config = dict(
    n_layer=10,
    d_model=128,
    n_head=2,
    n_kv_head=2,
    head_dim=64,
    d_mlp=512,
    vocab_size=8192,
    activation='squared_relu',
    norm='layernorm',
    norm_place='pre',
    norm_eps=1e-05,
    positions='rope',
    rope_base=500000.0,
    rope_fraction=0.5,
    qk_norm=False,
    attn_scale=0.125,
    bias='none',
    tie_embeddings=False,
    parallel_block=False,
    init='uniform',
    init_std_qkv=0.0506,
    init_std_o=0.0506,
    init_std_up=0.0506,
    init_std_down=0.0,
    optimizer='adamw',
    lr=0.00364,
    beta1=0.95,
    beta2=0.98,
    weight_decay=0.0,
    lr_head=0.0054,
    grad_clip=1.0,
    warmup_steps=251,
    schedule='wsd',
    decay_fraction=1.0,
    decay_shape='linear',
    final_lr_fraction=0.0,
    batch_tokens=[16384, 32768, 49152],
    seq_len=1024,
    doc_mask=True,
    train_tokens=153900000,
    steps=5192,
    dataset='wikipedia_en',
)
Each number is 128 + 32 x the weight over its row's rms, rounded and kept within 0 to 255. Layers, rows and columns count from 0. Numbers have three digits each. The size before them is the row's rms in percent of the matrix's.

# down: layer 2 MLP down (transposed), 512x128, rms 0.127, rows 430-454, columns 0-127
# up: layer 2 MLP up, 512x128, rms 0.146, rows 431-454, columns 0-127
down430 132:137148095171141162140122099152171166106159131137131168200072146112113107116070136143137105096167141102144104116157238228186151128130134148075101067155068122116166129151090122107100135102110157184131119128170128092124085050116123172102068122148166080109175140158142114089104138122127140108123137100120137110143105167118147123149107102041147137169127079120153137105116122087114104150155
up431 050:167139189107151135113133089135163103185100113113138153152109096105135138147116104099133097159117168096108118098105114098154124139046095153141119105130145141129122170079165146097179099095145058065150094140119104101151125104149148131055113153156140124099080107117156133154107176129079169183165123148065075188154089150112208098216134106113125134090162151171114112116125103198143173135096
down431 035:128153156153162161160102128160139218113118092171094124207128076089131094138120157169138099104105106144144122071131177205143141160137162099107155148127032062124166094061120124093118142133121115140119126124133101101116118086114107143097156146157110058120188109144114053072135144175114151059105111115140107136146144178117142121120150085102131122194118142148127101125166175124182123121113
up432 048:129149196115157166077126110129191082141060124147091142160131128163161135148129083098111147124100210073093148075108078128173182149092124127127106141114091148130140093127169137130073083115186077094134105112126125110125120113139174138053107139105146109118077163108152128122145125146055171155182164125093110175101127131090175145149108161086108166148172162094155090093136178143116110187139
down432 027:057119162126155064110151111153127188130157168077099127144142174087131088096068145191107158119118142119107112124150080145100097123143136125144088120129158114092075174153130110076146161151130211171083141192098080108151177212124125162111112152151084127059086086174132129103153152132097151120138134091087149055129131089090142127150091135137087110131176124114121161122122134073143147105115
up433 128:121114135165121194105115163184146125091115062157101087112128112160097137135146163138078156109176135157140130101110093070103055101132163168139119132127142145136134049123130151111169153073125112077234118125123062078132100119147140113146131138089129119141092145074178082160136128193121170180158139128169165121151125151158161143118135127165107172150106181132109074115084200118140155122107
down433 116:107076178085152090110186194105134096186114165157112134082122157121154039118085085149112103119116102113119173135105164158097148126140156125119146108097108128141141155137137054152085094120130112097060096152181104206076144130092170113183120113144161176131121163084117125101108108144210093159133157083081111160141097124158128091131132132136177152128188158100121128124160105088093099147150
up434 051:123161162170196186138097103130109070180095096157078166158119094156140149127124103078080084093091141060106149141084082101142155117124117112138085137096137154110205098140099136079117122129129083158169124144160107125134104138161116130104125135104094137078095084142122126152126183137153207147167183154106140198136080139070125134183137118098135178142192128148160069106129128178140149121143
down434 039:148142178137093116164117098155123205116174116086150154180108152126137141113066144148188142158100096099110159126151110132125062092141124167202111096177160117203131065154142079079049152102117131136095149148158105121164087141131081123102132128109141084163157211140161142118138146119116106130111115132177180099085092090140179109084151080093121164169122120124125116153121072122157125147165
up435 128:114087117085138117134170113069201138157111141150100064079076143122166109132063151058100120136166196110169106109176111124169091162130136133112131106100168166138108119158104149106124139154133100095113159157113134117107061102102075109154079152143137156139094114153123118105149180139121107180198205152124109158158107144166149153142087098080107124177085161196118096129065102130116167114131
down435 133:144108083157078128126113141053130094101147163152157117127089080132141159123126135106148115153151156108117118139149187185209082155182076104110128119142154209124159159161101085123087152102151089137127141097164090137131122114092113062200160108155176115086167125190120169092084137168171172119155103081121118135142113145126156165138108112050181138156115139128091137113102066109085139145136
up436 123:111141156114130163098116148085156045094095113089068100134127134159108122134125147130139139126177134147085150140084074118174132107113066142129124068150150168134102120156184146109055131079144132108190183113112066150175146134133095183097110166135122147087097217130142160119153106179136148082126136144111119140088059064133166157144145179105102148117114148170110158097139174155169152168108
down436 137:118115071107071110139143112100150149131145169112127117173135166178097110111135200128153224184092114117183166146182112125112137158124141148124155093115140091142135143145110093097158128102185150175173085117113082113124144080076100157117120103168100140106161132134112142148076167118147087056084126125078098101058155156160113180097119129207128127148112154051081155127091127128131103150122
up437 052:152120187152146159101109106092119135125043112214092108107118093114124113143121131043081074103108155043111130133083089083185134093064101153170110172090088135122138128074162126129153086111122091078140117176116104134119108131174165167095129109125147129066134134087105141119127137158142146122188151125135107165139127112103162118151099148137103181142161151161141107078136172158154201160126
down437 038:120161104119126170086191135128158121118084131147180136144125116124081093112116132143121113148107136184105134123102121121121100178164135122093127098109159071120149147157076185167084144104083101166176156163144163176059127094107032164160126136165152102170161177111162187091112134074078090136106111144135105167084108170198151096167134183106176126098119140142079123136066108120114126145156
up438 132:143077122155133143166174110092124089130110124176108073047133153078147112129126103143088138149121115104135120156116120109160126169087110121133151142154110072116131167108198148105103105156116134078248089124131152090190122130099121120110162136083218178127127219107139144132148171166146166147169132165126174137113120122160117124146113088079157103120093121123083128149109127168111128192088
down438 131:147159149130106118132172167182124157146109124156153141108052118097098143132156165004174152152105104099113141159112138117114159133142124112173092113114187038155194103092113053115132115106143139217156090109133130153168160153139153156116107100128082081116138180076142143140144113130139143121075119102141158110131071101112155120124139140086107122098124173125064166124157157104145132180125
up439 052:146139162158207162130156091141141112150070134134130169136093056097129135107122114123095069130120131110131144089137089117125161111074118114112101151091150144106143146113196175128139144140111054090138112163109115163147125142160140149061116105100166098056135160128133166133136184174072127181178194131135134145077058123076143092125088085094120158149120186126160067093121160158113128166159
down439 035:072152095103129115131179099155161084163159161098118173135141129100113114120137169136106147094075161147138150039137136118158072152190089131114161136159092194151084132139186165155118143127073216164080133100140147167150169141072088110112164142126142136087153139176134169110127163046122136137102110178174126067106117139105106094117119109132139105139132096160152106094128111099142111085195
up440 057:165165214162184197091146108148163103192100109165135156117074090097158105185090135120085110122092167097119111088118138082130126152099071152119111097106109192102125112111200147152139105124129121129122145172112069127171097137131145166115110122065164112074129128104123156144120120172127106111157105140128075195131103112106161145140082151137067187085141157121155082141111109177130167163163
down440 061:147118093135139109132088169176156164145132111066117125108148128147161100071073147169116121119126107100166157080136132142080102148137133077145131099148119094131147120062118145162095129136108138154115160100196206140128192109147114136153164070170134180144176116106113111064097094092176113100138109153140155122104176104219191086153123167052161094103155126101129139115148087174135113172100
up441 139:151073155139168119109166099167169167167136099081093110059110115138155120103099129098089089138083178039165075162111115122155134085060139101099118153119089127123121146147120116121118164116143094064184153139168079114218119126141127106168114120158124171107076075126091100133178171170135119109128113204094128150144166153117147101146147112128100150146115161124092048123122123136128175122148
down441 142:144065141081137169119161164112178120124116048106120162154093143088107074112079134073186130131176116129150139188087134140116189138103104160075130100130141156140146122167152071090137104095065133116138058132105125162152141077114155255112143113121115118157168114109104110087151135142097120125165113153133148144124132128121152139154098116175067116157143113147106171109136149142178162089101
up442 054:097121138127200157119117129147129095166136057160092164095137123114144135114115163111064073170112138125131081121164098094151136126061162144164126126129094143109119093092180134074086078118145031102135102118142123132167130108158160142101166189155159144098066145137104135137129109115097171172149112178106098198139137111097153161168080143143117150080156177143191083147098156145150143195108
down442 039:132149133108176147115117090118139131138113118167162106130132172169092152147118145167091090177097165130146154081141100116215055155107060126143173106096126119068164129077103160085158144136111176140142131125115171108109174093151130164108122091139132137102095120132178128083145166178183132096128111132166085044135098093153184122143147139100141177162140149086092100103132078063055120111107
up443 132:173079163118159182126167133104107069132108112162066179094139071118077179142151069120137086160155138133110085061104152138154138098138101194088171118125149177157111148066153148141093124146131101159177099114132098154122133109082149216107126113109163151134142139122181143178170078100088131088136135128126140141105116112102142128104116080085137125155104113083175087144118163184144149147056
down443 127:118125163128171065133169145140104118148171120068086124109162121104157134106138141127099090169047100100116048102114182145176047109157150122140121146138114148065094167085159165173093117124101194151134152161175164155111144138099117114155151115160074140106154185157106105075153118095128186116142105154150127107162177110067160084142127162094118072149152165157143117069124129139102114098117
up444 063:117152164127196200135114135130142114124070173130128136145104126119112099126082130093087116111146147116122147103129144119166164149136163168145115121115146165083166163139182159069162159103175061083098129133145042145140098145141110114061124202079139149034079158123111110183141145166136178097165132137145129186140083146101140149165141126119117200125143135156165098165115135167115110177162
down444 061:130076097124114165117109193162142135121182095111149136133168156101133116142068192140130181098117112127098217084123172148079071134146123094149130055125191143099154121103135123189094115110127158145143126108134166156106169118062092172171170065139118122157145124123116122078152061113133139117135153035131130134119130132141104097133145183157189161105136101111120153125136094192146130100090
up445 126:195083195171158145175183154086164142138085127127147096144094128103185135077039119115122066146200144138163139149174121125144129181105162085177136114113075121132111073132138121098109078154098073106134152154120080148107123143107108115129074090195143149177133115154164094156134138143170106120139110128143106170184125117098160122161150154088158123124127170136081077127068122139135121123176
down445 127:157164150100066170097115158147131134168199066211102107148140139136211145088097132126141164152081148152147136164115160160135100144112120143127155151098128113098126096157108118116165100133156126121129112128133105150129117217150080113149133093200136103109189111097113111077072089070111105124118137119197089191070154162101172170074129114159086106133135096118080163134122090123126150150129
up446 118:123092130103128203138127094091100145101090102117156125134112128143131169096114152115100125138188160099168150124151126124118174119072162205201170095055119145138124103099142153072136118096149034126124178156138114101139098112095123123110078204129154169076069171103178152125097130174118188162132112115136115182143157089097117148180117154135150131075191157133132127136086120132145132144085
down446 115:170113132167054172111101125110115128119210091141177161127142100127106118147102170156115090186140121124127120169166162132102137140152165090154054138148066091161127143104102140158136167132149182161106160123162147120096108086176101054152128049150117165173140136185094090138126097100163093123118113117113152088123171099137123120100142080108220086110139125116136181118060095124136119095135
up447 059:153133149149189152107105096119150103133112083144107171137129116132136088159109087131144123131152119092118128087135123041149147081103109135165155136111149183152193098090166168071137106122178102079140090169167048117174112101147152130094119150097164121102057163064138139174111169143080153143172153136102099196104062108093147102136068101117119160145122133142167107143092121172119102193109
down447 060:115104126117120155125121190151135101112160128133090153112178172078138077119076182131104163087104116100111194112088173163065076130125112083099125078148174154092158144124170136198106127107134162138142111089132150171151163100053118124177192079117138125127186118167105134119150064121153121137122131030099138129120127145170113112109146180181171160104134089141144174102123105158132135086122
up448 136:126108117128145121100111124134167101157145064109093161151157069125171168150127140138146151129077143125120138104130103086154179090118144163127093163079157200149159068137188123179103140069173123108110192129140159161152140101106137112182125122094096118122114115112116117175198076159091140148120140134155155141123125136055171187113074083108094086145167134106186086066156081144128140099185
down448 142:098113124114157073103180119128107114093187136137136171171144106133075114110085237153194179145134119134119131112093147126100141160150112105118118156091088141089144107138115158148145100107109200134100103129086183120141203144061066131112119154104131152154185090111143105130151122166124138186164130082161074074122095113192104098112104150161110117129112140133110198097145138095085088118130
up449 126:083132126133129130123141139075131166199134074147112142140131122174107156115083129081171089144149141136115099128108117103122139152168116136125114182141098186149117094161143157120139169152185119053118172184140093099212123127175191070128078104114135120092109071157169166174149147171154130126151140126112090148187100119073167129088028120119136124103117132082130067110112171101106125115111
down449 130:145128109113113120127172152137148098110091089127125150105154146151112218143139128063105103114100208083091106107085132155093091098110123130083122108092156155142103195107172150128087136063157214147177147096109139117099140090148128091166194126112147070114151167097111182119126150104103129161097130168070129094143105188127138127123111166160184087104084148095165132150176151075116144167126
up450 068:133118164148174183060134069106156098191093127155105110152088107110137152185076136123129085135105129089077167101132130081131087131117114164165084155107128213114162088125199152106122086106119118112165099122144121106120100146124171141059125102115111111126065169085127142165116153145045189142123151184099112154177097083092170110174105086128109106112140138138141095098134146139102136175098
down450 070:112078120102112139131109161143133115108158128083094166151139160072157082130078182129114161108118111120091226129118176173087107119138110099104158082155240144135138160151162142182112133073122135151164119095130193138128169105027144130176142110152137104134154126136077131103172092088159102136111135042100117167110130111176130112100104149133158149124154104122125166106124105152118140075120
up451 125:085103142084104134097140129134168138152124111104078108084079112118176070132105127121142127068140128107149119158144133113199169111113125169193156146132170115153127153132096126112158143141067106087132132172127160106113029217147091124090089180115130168055074124131131116131140130122131133174137120108139140143155138069153119152168082087096131098107132205187192109158128151137089177138137
down451 122:150072091124141151108094132139128154154156110165070137110196090152186142182159122129111116149082096045076106081148148171153105137156115169139093090118158156217116141142128111156168090114111140137078220132173101116107137167100123135167113131145191104157096082153121120132160075141103119145163115100174136125094108137144131091161129070148183174109101149103090111084098095112121134080115
up452 053:091149146144187128118128095123183100161134103149094133160148127101169119098099108085098092108138178117104120119172132078121145118083113134120152174089089136061167123104135158122120122149168094083156151155157078108145079130164166096065095169164140162058073136136117123153090153120072135072122192208136137183111075104091132102166134116129143182150154190107158093083157160121109103162138
down452 033:152065107129088116131124159137098184150180131057086105122199120134165160119127217138058177124173125099169094146123137114111100126146101108148110104136093127086145156163141142177119127117121159120081178071207187131119153092076107162178130092105074128148124154158161116161165114184131119079125117158116152129135136121084098091144118123115089144096101131146131106143110051104138103118193
up453 048:153133161111156156174088118144112099089085095156099143122107101077144133127101079059044124162122172125139094069115138079174121119091128097154108103107139103131164135151134181102088112132150041076132119171174057149176139151138154165110097137146123116077128111149141123131115121115083186092156165184119151149179126141106159080125132157075109104069152140177135102110147106154115105199089
down453 032:120139165190142108142139123148166128106106113111134061079122128135139080177124136168166137159149153105102182120091134123170204119119151094131123070161202134108098056122122095114084099082071083165110139153143129137108078124184103139127088083095138127107125145149182216159179082135144136097082114131127099144107111164142176128146146108122144200129096180156167087143104159105150104124079
up454 045:122159149142143187122129122096143097141079145121090136115121130111121125134136122077123106095158142096137149092152138068227115099120093110175093092065089199133153178119175087137164136127195111109121117169118065118136128140133158166115157094140120115106130102123152135131138130154115153135154208122092116190150093115136141146132095129073163182122175214102161092093097183209118150172144
down454 028:131114113140128111114107158136056146138158113140152094081164094091091115106154186160127145123109106165104131129091109151116089148172194103117131107110164098136133168103096170131139161159173226109134105125079178133166117168078060102132147168117136090118146170162103083140122101073163130122097127114099136093143140075160050196103097180128159135157056103164144180166117125147092146151141